Weights of a small transformer language model: width 224, 10 heads of 32 (1 for keys and values).
Each number is 128 + 32 x the weight over its row's rms, rounded and kept within 0 to 255. Layers, rows and columns count from 0. Numbers have three digits each. The size before them is the row's rms in percent of the matrix's.

# layer 3 attention query, 320x224, rms 0.0533, rows 3-13,35-45,67-77,99-109,131-141,163-173,195-205,226-237,258-269,290-301, columns 112-223
101:143143045148132125149135170147116114119128103141177074156088157161126119150107152142154123135121116135101113135165155128137161103073111139111045180188118139053132122139126057163105149095051125126132131096143135198135162103127117090133125163127127107081150077119143126203224131079133126071092116162130140126126102177142153103142073102146
091:125152156168166160161106101125129125103090148168171147065145164116171131120159090125152219135131068134125150140146130124160117105094097183110134116161109045141076113151164129130096142102106080080143131114138146113124136103133108134124143073167124166128141161136102139139129163133117139174061067117120141130154103132198098095137139055133
082:195179087098104138183131120105160132091138140126180072088113133166152157134142121119162109148123089130078170119109182138138146084107130126143107135108112187117164128181128106178113150135093026091126144121160122102159111112136145155092131126087146116098161135128099111187182123184141147108165138102130107131192114110131121131151049088163
091:125118136092121144137123091113146125162129145137069091135108155112084122161135165167186149088117144099119180087094147149114088120171113121160130220125130110163170136094164104113132108107156070120088159132168093134150149093129175176140087152109139161165063149146047156104143199110055082168153134140159110166101142128163186099122161087112
090:158166108100150090156080134145096125150092111111129183148069088134115146121117095140235173144080097104155108098139134171106092195125123129110096138126159091180105207183097146118132207090125106097175132179136097060185094127076132190101113187103124133106150165152120149165155141114116116151129075167122136160109113127169096140123093074108
085:142159125136126122135154109126147138114119140132107130176122128121140183064080117125230141148156156075071156163136101148177099173140147145132083135143152059161114064113138118090137080142071141146149125123103170162170095168120088155200130094132138119113154116099152111139126109138112091102118183115105100130089142097098118112183132133135
093:114129117104128197127119087095126118138124149102099180141157118135137113165124134120133081095148038157080154107141133137104051080115176112173124076053100147153103177101141166103141135069139122102191121096134142154134069097158119162109157077167164135156153101126180109176097095132119157134184166095074107080207108162127066117123123134070
086:133112162090139149148160090074099111150112126120107111155132095115081114182184168129169136140174174115091099155105107231121150161126143097102142086086088113135080138118119119097144129137085126163124104144185098135107154113133123155056110103136118108120090142118164096199160140124121140154117143109122127120124057133122176113222102170153
111:089106127153140152104071183132112147094074134106184135142106095075164144118093175133134155141126113154161069139192137120166157143155157139104045119131160136129155145179161108102089086124068081135144129132114172133133142136113168126142170138154120100127158156116137154075142130096079114123094065142072135132124121141213111135093143109129
098:106079150095171166135149169139165131122154064090146102127134090157152094180195133110094105120137134133150119116148123155118177146083154118153107156232068130084138110123124123147192110103149194169120131106076138167098071079145092137098091096126177134169141089087063062139128115173079132132163113131111121140065149110137105181116149137131
096:149137186149141175103126089119140032169118146178114137116166139167157118146133121112134087102140095155119164130170161056153100077071139154133169117114115154144058096119138181107130184188096135169110102127123095113111123112176095146141123094164136145102118163169086105136156151175165097159122086119196125103150071104088149145135152140146
075:084112099096144168108099155123175102143136088130126169095170132140180101151127164149101080123142145118178145148140165163170140169122104025175132093128115125067142136201157098158149066126127134106144162186145082071080084149088130087110132099120058128103132094093143120135121080115171125169115077101119170135096124135127137124128123129134
072:134107115137180118135095094121162104097097086183086139096172111170164151097181134158079136093115135111134152147134101104102088107147092118170197141155143112160140144164117096177149145165194130139136116112160141132132149121123037113124167171161117158174112131167067160113111157153163125171127083132125156132090137156161085147085104171077
070:166132187164149153126151150133148130097150069091143114097123156140139119190112096116117113100114174149073107090144148110118133153100129131132118103092141172099159127149100088104142184136180153104191113149146137211138097127089123136076099121132096117188144091175092148126199157088155158089178166117093132111211086130137126106147126081114
080:165147088133090177067136144104118097136158136113074107111122161054126029099217119103110094127119164094127151090128135176171091200175079172177151143134087126111111108090100145133130115105141133115108143103152115129118060112138093128156168092118141174161134162117175130106192110078126115159129131148131066171103056135115169142104152087099
080:154132094098110094122118119104105139154059164088160155139101133204107076089166141132156181154080114125122143103125065096122115139093158143064157181114073134145149105110068175094165142135137170104156109146132149138111116170096114121134125184174124171134127127115127123156095144152165160137145113111090107129108160214159146155086166116143
081:089163085135155148115143210131137135150117166106131199107124182057075055115093154142119081123132153140152116093124118140130130126113100172176137094109141160164133144117165158170130083121091109064097109140097113022149118118124096155143115091076110061171139167081106103140095076094134127189150152080164073177125112097082148133147096157101
075:132100089119169112086136151117118093109128180100119182092111107069145127135125125094125113148097104140105118071097122068152180066125135088199129088099136156151173178138170152088122147149144095118137170133120141119128155130128109116097111141201157090119090158140157178200151130120069097139124161090077143102140056146092181151219115099117
082:090134136099156174088150075039223136164128134172140076167216098108117128130140137152104108145132175171164105113079134152133147115122152122112102170156168150138088092092086143109135121158099116147110091184163188131128167108114134114139097088174091138205133085138063130124135138115160138121145098068161153098115070123131116091125121121127
082:124110164144133114153094051167123165041136132076190114126115081106132135153121153122108212095166164198110092152152099133149116118145184070159082211109125063071132097159141169145083130118175117127146162162143107124126126088098123101023174135150109129102120105127141174132137121178113141147158122088131173086123131089110118134162161094158
083:156106100131224166126118166142168145112137139127142122085100144121181122112210121104155049150086132111164106121150135117156180178156145175081121158108123112060094088152136161122116137081180121137038120140111108155126117067157137126131160140134123115123123153094160124090159097058109084145085156142153190130158132147153179122108145089122
086:159115143116150137129127134087186090106073140183115173074124180137163111156192135107097148110105121101117143160114132185158114105141126191134208170117124132158091117156118160124143153132107120108116102126123195133122124120165082166124145092151123077111180127146067094131142089155093160117117069124167124145160114142132081096052115107160
079:104153090188158120098114099132109099095135181147169130095169103107145111147116134139142173114134078118176124124094115124120089143114129129092055145105135138114097168156144205149120062083137166139104160162103136154115051095139094123093153129157149156082145194122133120160148102212118149111114101159093142174095102112164123090119090185131
081:134123127156103150057175071128098099116113118049101152128142176169124117133133126112098100080169143153124142113101056178160101128126093107196074180072119099068131155115108069078130133100212165094108085088117182160117118123149113122143098106171183142156135071161178149109131082158144099131139151132107121129168181073173120129165142104102
069:122153121165108121121064087138128113098110117119105048131087125048100141167108104089111117171081172128152135150109152119133171068111109097163159180150119101142100096179098070139142147135122132193114158119140152108141077100070116109140134159162120154171148096109135119157181145156144208116134125102123145151147117136152082058151129172123
071:114091150145123174120100135126128131148118121157124116175135149087141112131104126180146162181140165143142146132107123135097147179094104177115112082169069114110177087160162055182149088137100123095154144130127132129117113158173157151156083144163160120158148142156152145109117162142120107123123176123139055140068107131176136184155145159115
073:092154136139140114147047145148093127099162170124130140203119078174070132099090115121110100150126173102117099144139169123132113161101120137167144109103122068161146165110199096034143157112078144169140140142138090148106091140145174121120166158163165110100147169170105147109106118190105130156144159125163140130141136140091124101115117092136
075:136099085131132144112177159088089155088141143109135135107118092138159144097113176160101152110157116181148131149135111130171103133108155148092136134141136172137112106076123149112155160115047130121109104115128093127145100130170065177170119118098179109166108169085130122089071161162122143119117076142127093150153068109105135129081106122154
077:141116080104133131175071119136122099179170116098120149147140121166192121151174173082113145173125091085131075157165108105142109151135136129137154129127121118155136129078131096157134179124154152078120180115105160129139122093118141104066143118158120159118132140087168195154120137192131151084151130135108159060103067130180121143126225176094
075:122086155104136111095135072084161104157146108074150173183162167145133124127132101105192096179137130099132082107101140116112113125161121098126125124135145120130110145112098111101155184123116114095152102101178178097189157187105144130157096221124143139108127129097177098120173171164116199159113160126199098130201110133199119119171087098099
077:120133103114132051189124122155134125147086090157151095128127084121140174168127124059157099095136129095094128177116112126162074087111155111107108134062086157161087114170147125152102163146090128074104125137112111164144158144155088034132174137154103135150156159142144174158094135097164098154086145127075103102113110111073181217124168101161
081:190041151190066165121141174165141093082144202091118149106091098138091117127138083206092115119113094111166147144122158176159089075166060126180058125121087129106152139122186163132158112072137179080110117106137111110104097150156128128123175147149145138125143101123165148045134099143153132145177125144055117129094154119183062128090128131180
073:110153132127061178129170060084161126083147163076118126085123147179154093107155113138166126134104060120146149094164149151148140161136092232156179156143180139080152162104110110124139125118133101116092121074107161160129111081136157134138146100145173146118107107061073115124101156123131077140098140092129179111126088107144119098133144141135
081:131203063141129139146134181150086080127147128138098144048166172118140127136117157130097096143117079128171061092183127164137087145109131133081159123172071148118168126087127160145136147101114127140098097146091114161164083091089118076145141077121104138144107112096106119077194155107183165130096136135149165147140107070116098134096196121145
070:122122128145121181170147146086158101160134086093156149120084101147151078151105165122081125165064141121127147125113172136133185161151100091113151144175080038122097103138128125117123133064121160173126163115139116126141127158173136158083092129175111132062079136149138181122102139130094067158125161130131073176128136110188142108109135126175
067:157103103168171147142134149160000117136119106044109104153117145124153178146112058083099133113142054144085110175105114170128138111155163039121169044144172155104167156124138139155100149134126109158139149120125146093120147138129170148160118159156153150113138114118131180131151159128080174113106088067145110146152103102097154115100150097139
079:150167117145087146115110115115120100150164139157095133094068134141115102140150168137190114157107123089173119130171089126153101136139118194121141157095092136133149157151095079136106082127119154127077063156128080150162092078061134099179114119077117117120124090145139125101105156140078154166121134164164126139082160116095104151145163049146
068:148208145099135135140123150095094104126086043094076160111150103217149161161113116072097127112121102067123131107115128150077056169123134124137119126110132119151174179100165125135139162106101083123181153130139132168136110121098084142128108107066149119170130178148081126110083133043084083118159168123107133089108106098153134142077106033179
074:133181071180031142074114151146140182113140143077110180128094121105110170114140093104106123125125094084124156180164092159127157085117134172092134097117156100130119141136100114191123181122104126134170190160170151065126164107079115148131140055127085145149126135173127128136155163151089090132169121128106124142159091136123150138099070069113
083:110078101101168163115159080127143099145133136137104131087139099107154162125098157137058146128115153172128142137101139136156129039090105115132091081115096081130115102127114151143156112131151146165135180117119076165101136103119112186075129116163110145168194159093190144144110090088090105176135135118132096105133109136129170097110152138115
071:124100152182118122110174121089173139138139095152119098101153120178142125138139171197123175111136117130159107128057100133122125177121157107117100079104135109124120181142055152091138166092137159157100149085119137090119078144135132133219125127151115123123117075144158137135169114114099132168114093146138088163102130126097209149142163182160
080:117148149176101116123088167119121117093068139119106067154129113108152175172112144092090133072169129137094108100159088126156068141166163151049122098116146190161107201155085089160092111154129167141152134093128122155083111111140107118141143124126143106115149120106145157110120113106135139114077101174097198091110152142142122145130126113144
074:116115189142144158183144128141107138133165184067111123180127080060120092061154095160117076117171177150151125038155106133176161099149117133102151101108127126132088117145094132074077136106150126114097121119144119121153143092145110148118207137113131106148120078101157134113179114116158067098121081099094124098088110112089113133194181116184
070:152148107076168174144114088115175146162145163119178162160069121156132100160156123135123114184082140146119092169143122167153117111116166121133155134173103111136145154167087104099115175072157122128136150203108190169183074152085152115134162139116036187150131092159129158145114123125076128164120119081135169133072115119135103131118193121125
069:162127125144132176113146152137141128122154185113063122137162084164127147116123148091071077106170102122169120115164103111113068074107129167127154150128133176161101081085092124123165148054122193104051080134153076072143094097124099153200094133172158138156145115115157157119172189145131104152124163103127126058184078089146155173133097178103
064:141120130137124145141134135147133107107124099101130143100130137158114165127159111192121058168191123133048101154122185074176149075136154077142158097138137159118115122105144089097093128179142154132111098074144079129173169118154099117139094109171135148117176099111152144133127146071074130154153142112089080090111179113123075188128157065073
070:167107145116124133185081088190141100129102148069129071056158140131092194187113131129171134152104098120209119109110139146124144169138179062182127147087225103135089181144110111125141129116141184132052158107140129129098073110132106145120126110127138181155174109078186192130136143150202068151088139149146127084160192120138118135152166114102
071:105185068142093179166154189143113112173143080067106067142135175075084142095169105129120091151149109165127152123118164126122162103105155135140091125139182138053182103096163105138148082107115165085062168080129114092121113129140076140137146102083190137154175113142133091139098075071157101121142116142148127111093149062134164136130134146099
072:085065124124172066132133069158168130124117165150181145140157117125129122111082121110134159136128200101143120148161134084090131155093120123114090170113124091201131085117151093049176154134120123086104182103150170154152102140174187105151100165096138153115164133140150082123137129136090124137176165134125142152103173169104072154160136131176
075:166115146166101145146179113135139116156182103136113123134127128069101165119126194153049159124125185136165117126153111090125109086116115171138076106070142153131138100087101142182170152133147110150116113071133139079144124080147135186137096107122099114182122164108177112147112113104141098163146109092164131157120065098165200121110131157127
082:143144111137175133150142107127115124178123127139162113114136083132122164124120154086095174139117150116192114116141111104139148150194157100161106124125143140101139147137056129141123100094132153105113156160130130154156109142147215083116098052086108143109091140121073159171159145109122186119095144153167147104117150130150091050180075111135
075:158124124164184097120172085107090107129110156135147206158131128090173162113111111127105192140127134124166089140116117170109102103134091126170079108116109148181166089111120206098161116118175099170118136104094101148122116148131171119150119166070131083167132129124163103142038123169124166130111111128167179107181125116148172099112111098114
067:156103141148085063153092115179115070133140143142118121133166117126130120127071131042136034127114095104112142151051128117128117106167104143130103150092074087133108083155131152131107127082148142130146135155158143183132121165131160103074154158136122139089128135178079091152134146153110126173111142166128149140129140144114053149135123123193
083:153100138113090141108152161147162144136081105097085123067137153109114100139195130124105082044168122116116207085133124137114142100119145159185157017111168133139181139141129114182166091106129158111146172143094092076073132138100093215160121130130105135130104121132149133099127083047116177137131148108096141132098120097104219175112194147161
071:087125111082158134144106163147136138115121116090127149152161159164103135098208073177087149155092108135074118124151218149162121126103112143154103114135138194099112098095109086107143140105164104114060144104118167060126125147162101172146105103099112167182155099139150083093096168066150101107168124085148076188135129110105132163130120168097
088:120185119138117140077065198137155094112108104127129108104085142081122090124112170140163143122138154063157111126114132161117093142125137108115124134144129132145154119135074136116160074103108136116131062181134105110136043149151115108139181104085097126095167090161113180142166157173154140206127137161153098131123132132117100160151135141102
078:107173106126079113064102158128071066184162120153092136080127159147124197135154086112096143119135143156157149087158120127135149126093067173117089036145177166140118188135122132133133106134136125119119130125154071109104112116140097130178171141108148131191095152149192139152100100153162146094113115131119101130127121048125081101131131151207
080:158066127162112122091138093113111093138110131076136115105103161070123134168102119118154096110077168123141145143156145170101108084146116085187154055105149110117117103125144160144141149166135122145099110219089134115153061091068128142126105114114196139097168091103141189183119194078143170137096123096116145125177159109169192144126158140163
084:149110097103136157155075102138134140112160131108094114167111092099156078129151095138116182076169143166103162101164148113125125126121095115080056154169137152140156155140177110155103153118080085121106134125126179145123130085101081112118164116164056119111132131124157205136176173164125135113182131136084073095082135094099087111158128121119
079:138147125118082085068155095130169086112195123081133145142166166131114142112120092109119143107108079130138114102085097169155094128114086181137115067178161103075153156101167118092168096110066086111194152098146103200117122134144163145179108173125156147167134165117113089139062113142121112103125117121123136152144094138181091112111068090138
073:127169139161110101098132153126117114102097131149176137068200150102152110116156125091104093110149126126213133117076198168164072107140143114141130073070170150109112160162117124105151164142138131128134123165101192107105034115148105112138126134116152183079173143143107148158157171143142144168122139179149113125120078133126121103097147116124
088:090099143136121156130136174119151100190128148204126123133160157161165104112131139110080074137131135113162115169112131102092088075160135115157156030180074152140085176130095145111132156185183124120129166199062157161144065164141103184098111159200134146137131179091139153167112107121128060112168137128091107103156166109144137071068142167143
090:132129142127183157144204135098169140116119179127144097148159127068141107110144178087109066167187129108179062154093103133096078105145134099147221119108050126132206110074105137119112140092079137089102173155161142100162100157123138108147094147202082153098138093118171098100143157143124123139143180116175096156142127136182187120162140161160
082:176032128138112094110167115179156098163089114105082150110142091115118136111108129058161136087132107123194154151131136089132097124130189124196123131114139128191087190158152153188117136146187188137114117184141110186092157127113138122107145109152163158080162089111174178177149137128099107167090108137113156062109139091135150124110129126140
085:206146078142156099140067115124100121127090142119107164140140146138102136082157119145156136123106119171128173156164161063148132150128156129146105109127104086110150057170127212130087180111141119109119116123078114085106110136128137121117220157110102155122166146133120117113147139098123176100144080153121134129086141126078096158060219088167
080:114183152057115097130107106134145115159144155201141224139153136123120144135198133131112141170135148153092114111184167136118164159100082170076121172163106183097134067103100113141096207092092118132048138106081104105069139106108118149096090118125129137159109141121144122128134056103138082115086149065090121128114115066081114171123123147076
089:144154101102165167135143156163103096113104151169170137154108176126145115121164090144144146142124133188140084197097102233151129158116113151145156143113122169154080081128155129174112092125127120129118084103101154159170058087130136121059145128217107138080135069146086111196160109124157154139138147131098135157125102109150140129137171164126
076:086122134129107172114125173110112086151223092087140078093163138166182111115135136141106124065124093095150081107117090147157137116143113127111102140064175114127107145123102141175182082074138134123117049114091095096113090032208141090141088131110137189141107099169179139102116135127175094120131102125147098101130193110109160120104139161085
093:155166133192100110114075141141147132136118141071123074106137172084129149154147109133157109150125083120154072179132111132191131053137122117117154066103121100102132081128090150153177107140142128195147127094129147148168094055146144104159127073160130157138085079136119142125221152124123152187126151167190112111200137102152127083105134086167
089:162090094210132094156081085161184154111120123108138087161132156155116081107134135155160140123093161111072136187182138150105150115114131185098111147194120164156133044173130122172144119132065108066104221104091082068114155165119115121123143182145082129143142081081139138135140167133163132112122153213138107127113088137063206122196118090100
079:148177128093110120133138129176143118128124142087150125106184136134105111148102110132161140132116070151062150173106135139185143155136145181074137135105117093114106230088089060139187139101096157098107137112115112130090117129145159094123134111053161110155121114097075143193034144126111127127131080140144101103076189107123201144063077130107
069:199109162137167157090104042111073133104086111083185189069166140152167155086129186107127069118166137132189122149117131139148105094138096177130106161118106140204155082142120165105188076107098141143105086137147122187124017143082127101113115166136132112109121145131100076177137194095096188150137103162142134123152127152162038157134159162157
083:115135144149124092167150068117094127175174118054120115109133065157136151097135203108143148152126144112092126101187126080146151087105160174164125096085136133101132107117097101169141168158120126146101152128120173097074136147120139146131063089165123191124153103161193119148075161114137131189113133077129143122181113094158165162104096100132
078:111128175117152144135139094072100194089155165068163183230159083161177164182162080122121111108176116135111094122099095128069141136101194079077152119098120160158058136127121081133095152183116099115161143083136150148160110167142126129134124139147104102128117133130144150086155113107143093116104140195136112174153183136137149083160169175107
079:114080112142132111136098076144146138198136105128098062132161102165168092160176132120168122081160069139107153112122137100154108066141159135155097096100088128099081150165150178123107138085128129116147128100089197113164073095115163085122156092189076152098116138134108132121140128152123212137071123140189142098124112101121155170093134097120
090:102098069123124131138179133089140067092137171130161163116184118157082148126114118156125062117106130169154108128118133131112180143107108190128124087155096121186103145099218136147155129094117183138117148188131102140181104142142085110062146171127177133131177148173111141118076080075108160098174123110109153158121114138203131125068167148148
071:148208114088127148202052107177149142083137140151208119142102122124111135134093157165124115149098169185141118151150083131110156211104113182121134106181119101151106150149151156166153104165093142090159144179115140178115122147129120071119138139131161105158101143106152085168125160147149100102166125194164159070126086138158113122079140085128
128:102174149090070152128114160128157142101156121155085129157088132126142092104154098165182098164076117128153037077121113120109096161117144124145099144102110202101147099124128140101156105086113153188150059119034109110095139152122144129161066165151138107146117132143140112071141107145147105138114149119146201150085134108150079132091167103107
143:105144106158145192094156164184111140075135127116147114112115181088143101120124139098108166113126132131141059154117128165121132192086120118145130149103112162128103121120138123150121074105122137117110103128126131141150062146127111087119116130155129108095120077167153134193154084176203151127104140172093185136157106123139097099167135226126
145:139134115105127182110122172076057151131144116124109130151136171159111079092197158139114122125150096174138098101092074157141147138149090146173107152091175125103194123077115098140182129023121128130111070117138118102059104081164105087129092125065166168147141073184179117096119159161180119118152127183106099093148187056112142103131151130097
143:140100182180121126125050084125130096150131124091144086089149144085165174213111102114153115081096100106202070168112128130158120084156142067131145110129104119142087111125089129141144140161129170165125146138127161144157085127118105090151139083155151147115114120096135143152184134140101209135111133128192162111151151120126141093123139155200
153:159138088200099111154070077130145140148158150116117107150125164154090091125149141145142161137097156063098104142178149169075131175102120159136120158184085134118145106174176121154166099141088083111149166071104136116077180121129183114147131162075064093133144098147170126100122171115140086117131126154152131161049077153094118137199111095097
144:131184126139143137120141116129100145127150136134154139137131157130020097075119070115125099135114122126064133117132158155143102192108090199098128135145178052118183209090130067096215118121049105105132173085114084140128084128136180144130119142058175089175113160117118116138074108119161102128131128139084114156091130127116117146126084116139
149:228099139163144156104106105131114107145090113063186135058193102104204164143127151066107120120171122121185128199120118131143129068171124142122131116097115135145112142159072134124111222154115153156096119156172160153145055131111113138132151099117134156093124125120095133136121177116111184150099105161137110084144098150138112101126161153181
141:160095128133108150180119149093125122186191138076080152114150151152157162137171205095130101164142170097116119109141100103102195091174125137144180086127146109094154104061118095152116156120141151116110203138099113116083159180145149102094094115141101184145137123118125124145082112118132106113139157151100172118134138122179133131140163125141
140:102122159094125155136181116061144150124142147120158162202160136102143129158125157142084091145184103110104089119135064122088095128124191108121166112095148160116095130130117086113115138140037081148167133100196175147147141189150162114187102151160146088097144115123136067059137109153082162137126124121145179180140095157214139096145134101121
116:145063101171118128146144072130199168193104132140095112110119120136145095163131140102117089106179113183118157108160153121129077115120114177164069130079078163103112164170160166178103122133137162062121131100101148154114094101184100090135121118176053101112125118131132109129145132109136121114037105142110122104137156083051140185166037146114
143:166111062141093134181075122078142140057167188109122146125137126170090155117183086168129111090076146209111095061104141114104187112113090147111058121183114155149158146115184146097138086120128165137139104164115131125090132120190125151089131150156116113163140126195114147102093141068088116059201079109077134163074171130146079148090153102098
122:135144117091097202146099135157135153099131120139184142133118120133142112130175194124150148176069139175129122148171111123145148168110066192095189108127071097123127094117090125120133121123112123152138112176096150160096117144127156129069117134148116141144118124099112134167158177107173061149160139138142182101117025145112127099081186083112
112:090138148088099156118085165121156140109131126164093129141109146090121120112150106155156084152078107147172034093104137091114090183121139075124129149090090195129151091122089120133161100079133165177170062100067113114112103141140118112141085168130147117149132102173133101107191123148146094133082152125146186111113143069139092130128162159093
135:123140118170097160097158169171136121085160134149152099138098179111100109103130153125127168137101122091148065150138110152091105195077113121123150152103121173114068124140114132158139078120118116145127100147146102147165088131108117087134129102141107092085100088127144137178122069161188125147110136146143199159138085137128092102161095199141
151:139145100090104160110117191077076140130160093118089153154127168155094085092179151141131126111148129175161102093107093178140149155143097135166121139105170151113189124056135074102184117012127129132125052110140126109094117085175096079115079116095158157158125098175162112091103150154163094111168119179073090099135183068150139133160169087088
153:128090166185123129113046096116144102150158127081132086102149152078173173198093100136139113101107125120200103167117100121162107089141135067121166103130120137157068118130089125120165140138134179163123123147145160135160083113108118097155156081168151131117129100116147175151192141156112197138118143127163135106150146109123137104111155154182
153:138107074199112139155084076162123128164137127114116079147145149140106090163134124159141175146128125079096119152152135154090142200097130141135130159175063148145116107166171093153177149130094060112119157095111182127071173122143172143142155165108064097107166090124198134130127171140152089124127120139157093142067094157073122107196154094101
140:135188123128134105124119108143088138145143148119138143115146152132059096100108090113096107143113127104067135118145136155173105170106106194116118144137140068116154196115090082091235133118056098110165154088120083145118041097111189144144102148081170105157113130143115145158085129110153098146140112173116100139084130133140133120128088099141
136:218086123131168148109106111112110113120098128095195161067163108106202170144126154070098113122176151125173124177119103145126130071161109166137118126124135103180117152155087124141112210166112121163110109150213162162155042135105107127103128105113121151112138135137110132130109162128114164140129096159112099096155105135167128113105145146191
143:132105117123092157137109125097127140180189134088079145124158148143144132146167196085121124176116183119143117126124118114095167097175112136138164072161149151132138131068095115142155144140094168112121172159096125128083176171115137118097093122128095193144138131115140130162068095135137125107146150145109182108159122126183114126143147122130
151:103134169061157130137158116046157166123142173097162143208175106104155137132147141121090108118195110117133081115150101094095110134157190102127173134093167142117123130149112086095104154103023106117142137099180181116151160189168140094198101160151135090129155087105156066078142114147066136105105123119143157165134118156219147104136129110110
137:141056138199143109127142055146204149203091100142100115138133108093176115204117159077104096091186091154140175131154109107125070094126157135161093125103085204103083175176147168157088145148132155096139125105107145158152087087173079096128146105156086117083124118108159127118141114123122141116029094141132155100144163086076141183151072158121
137:180103074148084138172115146078158092090178175093093144113163118140134153118162095164149137078085156203134122063107110113137186091136144151112072122197101166148125124094157165129114127122178156146143102173125144140119109135191102159112147140122139137146137130186107175070076157102088130082192082132111160140079160146174102119071177109167
143:130169117074083191162099127141147156074130142137157137129123129155145109112177174135150119157086159192134103123181137113119145179103046189110173132141106096120166091137116135124134112120126121169119115157085151150077129185125151122090072140143136151177132157118105112136130171107160048137183140118127209092111020112110129153062155109073
106:097154138077094143140131216129143126105151115153133122146129143098166117111156122200162070151125118162181051095111110142122123186117151102115080169093125183154145083098115163123163105098105154191159047117084117138116102125133117089139106143149132133160147117183116104070145094113155124125103139111133176119090122107158101127119182144083
124:139135130195145150081147164182127132078134112137126102119099175115120099141122125098144170156132121081123057164133145141100123204064104140144131137114102154110060111138139123169140079145108103095128112158126077163177073120111144113123127116150086120078129107115127148161160086175161111153108130155131194142125088147144118114163109210135
107:168119104106108137101149169077058141127161088078101150105136209131124099088158161148117113110142111146149111087081107138135150129174119104173104121126141138106189135077146098146181153057156159155115078136130101131064136074135094106122085137100166146137138136188183112111096146151132099137171137165089076084156188082108113121105170121080
123:116107162165121116112019111082127115140155132097140076087123164101168176184111099151188097119063077117208081154119111116160143089132126054128157118135097118159108141128082116101156130109107163159143116151137167135150088095099160123118146084166131101156101125115158168136187145155114172143122133081158132101178125116145132096100154137175
116:134104096167117137137054090137104117158135144108113072181139177143123063154141138141137173162139128097116117176159110153087155179112106143113133181134052165147130099162169101156196135110097075097128157104125190115081156153152165108171169131091091092108163079117164134115142186142161103107129107153171091157057071130103108100220116104119
112:142171136122149109136129104153083133158128159110162122120168112125091102111130074123102097135132126116067154123147121140159113141105121187133111144139155071136125201100109095069226149098025108105162178082113093168126052112140176122141109109085182113140141115159116126148077123120139098150126139139100110126092125145101138142124111119160
112:186105099132159143094111114085112114102114142102215170076174133119184179122153135110124126127153140130185118167131110165131154081131095157106122150105113112168123180151072106100119206129097113132107086159161159115154082166110135130092138090113129119129130138146078144135110172106105157141120096176120111125129093138166133106095135147188
118:148119119136107195172104125104091104220205112072083156089157136138132149130156165066119139160133166116118093103149108101131184089178145137117130075166148102139153109098096115156127122146123170112110197153108136150095151159155127153092089123172119178146144155131136129182066118127149136100128149120117195105154113099155112145148133133128
120:093118164069133150131190129046155157136148148133158142204158118106147132141157118144080081124200087113116083114156069145075104136160198101129203100098170152141122122120099089103115130098038104128162149123160151115151154176167153077217089152158144096095134094096137087084133116143084115115121149135177146157143131153218159079141098117104
107:120084109160121111121120086137176160195092106187102097105123088098157090186151146108099118097184092171105161147163136113121099127134130163156063137127085164127100186161156180158098153138156167084151133126098139169120105090160090079134132098178059122120134103121144106139114151069149131097013145130090151080110162094084136204116071161127
111:188075083152106144177131163085166065088157173122120171147153114125128167130178099170141099079081140200140133088130111134106127104116137173133090088153080159180107126104162134127136082138158171123132120160147117141137094138196088146108157142114150142147181138186118151113101115088074125046175097128091170144097147115191129132089163107144
107:125151125078103189134116126143128146094111131117157136124133119123143120168167170126161129134092127162154105143163150102104129186100081213107206099113098112109122079125127130112109137120120107137119126162090144159116130177103152140061103122137125156156123161101108146162140161077171055168150115112153202061113039129133158115085181127081
# layer 3 attention key, 32x224, rms 0.0602, rows 2-13, columns 112-223
093:169115156108117125124135138174165101121149146140116117109145149120171164188124145124082125120139115127196060122113165127100138207133173109120127155169109157186139075130125147111123116123130199092058084130173103138126107095165094074119169056154153121128122113130191069111121071103094099099044125122107187093146163125213129185092087137111
099:068161103129107102083130169138126101093177139108139173139127175154125107137079159126179172166120105103174104106163173037087137160094059125133109160133116125136097133141143136138119091178068128110132086194178033113116124139113142093161137068114086111082179122121167128159133101178148116146147139164147139122122145107130125099117083156105
099:126145082109081143142120144127115092171145152111104165164112193068157131131176135099099124151143132102099151097040147122148139165140113079162123085200121128167134131121195114089106145153165193131138157176119085150073148095068113127133119111163135112188130162115141150176108165138076142200157192199093101120140113129154141160122112099146
105:125117114137117125099050079119120131121194078149103108095092127162135144145164155152149142131154125159180208075139162099147168154187137103109132109150120138124127120149062110075106155115083074160117117126139099119138110116119134109070126137138169085107109126125165189144089168109159128096127173019138174133181119134179098151157126115128
104:067129100064147154099091099072061110157115119144122115147116170097099128154161133143146171170146168139169099147085055113140134153141112136101152156133069149074105130162120090108158113170143096151134158194201191173125132115157103141130094075123122113109143135122127161112136205107148096148097122135142143141072126129160142102123142094117
099:133127085097145100136133123080111161161132156094122104171134125156148150089153101132137092135090152085119142098122118165140133120118128114190127145202178086087084129105168128089176148145066115086118173157099123154124061125118161162145107082132129165111159172159090158088158191133101148165114133162121132165103064109125158171140126124140
102:141096055190131111112105180117194170167168163139151175194124186128071142098129130099140114105129129109142142062151138123129171078159104131080129133141127090128157138120133122115145218086119067150167131111120112109160122154138127134154095111091145126079154146117093170188104152085126082198118117138118138093134100083169106098121089149115
097:108064064122118222159139157137089114197133164136116095103149122092101113129174113079073067151165125074145127151130121139120143075159141125075137151165156145136138120153086143160132097168129159081131118174133122158127154129124125180097151119144125140155079161105110176126115090149147091134136169131115154114132121147154143071105128105095
107:110055139126118121102138142051136113229125104203109124132100118084100130100140140154105069115179153126146133131101084174145090168168147140181173130098115139154166139090113130098104178081077142136136149169166127064114166151127157128203099160148116110096106078075185095111099119132052141139146122121187109124097090128158197142151111096128
107:154104101142106060116109095158112155146131105130112154142052112092120121152190138137156121187158130154140110104158043098086112160183114170138096183143109176144123093139102115154143088158154182125137112098099132195110191109129124137108190129087114141136135100129093110125150185062133133195034087141087172135086185156131125149075130155121
097:161107176124151108193109138180090045132072186132126124135137139092166154135147071083125158075135124166120143111104094117192146128090163105119087094152108162150128107133156123074131115127202104069169096091130201140141059180151120157134131127125087155151166166112111153118144143166097123107157123101118193112052133142118179156108139116193
101:156110147131138136109128155073149131095110186131163148095160135147190154161199154072112119155108121087132106109128199092155138135075094146102149167087075131090168093114158144132136113077145110162082168130133147105123099082105134192119120054130120146117126180106110136140143102085151102198067100090134168098116093136117151106107160163125